{"head_dim": 32, "norm": "layernorm", "norm_place": "pre", "rope_theta": 4890.0, "rope_fraction": 0.5, "init_std_up": 0.0451, "init_std_down": 0.0, "max_grad_norm": 1.0, "warmup_steps": 200, "final_lr_fraction": 0.1}
Each number is 128 + 24 x the weight over its row's rms, rounded and kept within 0 to 255. Layers, rows and columns count from 0. Numbers have three digits each. The size before them is the row's rms in percent of the matrix's.

# layer 7 MLP down, 64x256, rms 0.333, rows 0-63, columns 0-31
093:106109151115100103117119107118138181135134147155136158111111097114129150123101075124135193133145
094:095116156145093088098110150147156131117154150135158149131158110156144146128153153141097138138156
100:142117118096121167091142124111132126127106121139182099141146142130120155113167091134108201120142
092:126113103127137142106125126097143101110164161129115146144157155087146096141141143102114093147164
094:119121148086150098177176123094142114080174121138099138121121091084136159113132151191142078147137
092:154122128154132124093104130134124118131154134138129149104098158171140136137139127113128104112110
095:124150140123113132126115117173130123135123137086121151141114101118092156096131114152117182094120
095:088141154181113158137160129101129153137102100185126153136162143067147109160164136153133102140128
107:119095117104195131150184153124109180148076118134137151138129119126119139126148146125149109115121
099:137136128104123096108126126104145164129174107111104129118163126094140117139115129104115160124119
094:119127114128152132116170155122138107086204143097113131097108154125142150118146103124102121082137
108:153138131162166113129140147110121108106172105118114124107113176097162152115134092113101179139119
101:127118118115124141142140118150132132115106136133120165073147105094119130129149122109147087082124
092:131095142120135103151146141102129134145169122122107154105116144137113146089116095148141136138125
095:136127114145118136133118143121101159107120140099092086109172104089128156129135083115107136119139
095:120141134120110123157149149102138157127162129111191102151124115097161121108119097118127147139113
097:104124119129142124143137119075128146143116133162153099113168095091127129127093104158147123153177
101:150131101149081151162139127128162180107122145083117115151141166139111126101141157145121183111147
112:140141126139135172143138098131148159131126135118089125153149147149147104164146128147126098171153
098:127100128119130129122127117101086097084130099141128120121131115136119120143134145154156142131094
098:177103128162132146130108153137124115139152122152165114132097128166132130163157132134148088120095
106:143116117141140103132130123151137146134161132092140130070113142100110123097120080111115132118114
102:152127122148125132143153116121110119140157097148108140134120152140148122108152091149132091155137
096:092141130140103120111119115125117097154141114141163125127130123168140108162113063137117136125122
118:119110123143136164128100124153151129088132091148132096156101084116155111112114145108133110111146
102:084140114098160130098133097088165106140118130112133161117146148125097084118096108132126082162168
091:078121129125131082148121143174144141113153102113114152124130106162120125133130153105149122127082
096:133194140139124126142133123117148109122124122112146150119139178169113107106149156124121136110107
095:145112113152137116107138124156121111154126175121176135133129096124118145111143076096090127107163
099:132111119111111101077132113104140120116109119138113159151099160172114103119091095115151086144146
099:109089161115150120130163083129106095137144139166176116149155147117154133168131134126139130117118
138:075120123136145154123159173150165126094110129128111159113101078113127109160141154115079085149163
108:147158146139119076114105171128147186085134178101159138126104140155123150138121112108126141112143
114:107121121148096126119132123140168182119071112113119086122162107109115159148127131096114149113124
100:140129164140124111126160117144147133139105131139144065123127085183142109105102114164141142085127
094:132101109105125119166112108100147105098126159137110114150155073158117156160100146126111148135120
097:128133104152148142120122114135087133159101141117121115137148114154102143128118101140131133102151
099:127126149125136127124104098102145110141122107172125128137134151095121110128097158124158165142072
106:109123146120164145135135091119069093117094142136151137127174137119138105101131107136105144135117
093:123149117100082127111073147153112081127156130145125121195114141166120119103114065090106151113088
111:127102122097156142120101148135143127141059185138137158126110114100101066116102148143105169115140
109:141129149127140177152132107117092122195106111137097119107137140114139097146140118162175135152114
088:165109147139094149150094135121114118132137091111104100091127104095110138130137127122138145105120
113:115147121125151066164156134122142156148128139099152141142132171153160141116124164123174155135106
098:149074146159118106117136125116154045132139137102154079134139161130119161124119125123125055110154
100:149126126127108116180132119110144146142101141125109153123146175114139090091110085178127160114128
099:128127119122167157118099142074125122125141101119098149114122132147135070092117104132123107123098
104:136120114156128131181115135140142158121116128116084100113136147105113134142127121100150146110169
087:133099146141115161111158070114130150123142146092138134130134158108129082123153133152154107138102
097:130102131140136139106135132121126128142134155129065117097122115199112155120132130126130127145120
093:126104136109149145105185140111105139116099146112160152123158097135162107136128119085079081153147
099:117136122107091112160099122126108103116146145085092102132121144184138087135109110155142075128162
095:121139148154104098081137145103131126136147141114092110125138130177130134139121136121154120120145
087:099107108122108086148141179125141156095090114166161127144129106151083124149123087103124122130162
104:119151114138122157151155134111108120127114106120137138143122163149116100101145116121126169143105
096:137131094137104135114078123158105108104088122131145148118107144159121174098156122128129111103136
102:116109124091132133116144146142109130148095121138159129128117155110128143134127143151154184128153
097:156143194134157132151133122116107108153159143119143113112118124154156153149152167156156135138127
094:162131134117093094141133118149104156106107114146130128123128128106114172148127118070081165088074
097:119142110127152121124098120108136144128128136111136103095152120118110126120109148104119088152117
101:126133157174157112104138134139115079102120072132137151128138134118140103165142111147131115115126
106:123118133134119125200116115130118129125102122144142107132115043101105115149123104129129134103122
106:154147121136148099103178084118137084124178136087132118125135178104153140114159124143135122146162
092:107146117095113082143112125133149119125090139123143100106159130104135180125115122126091082166116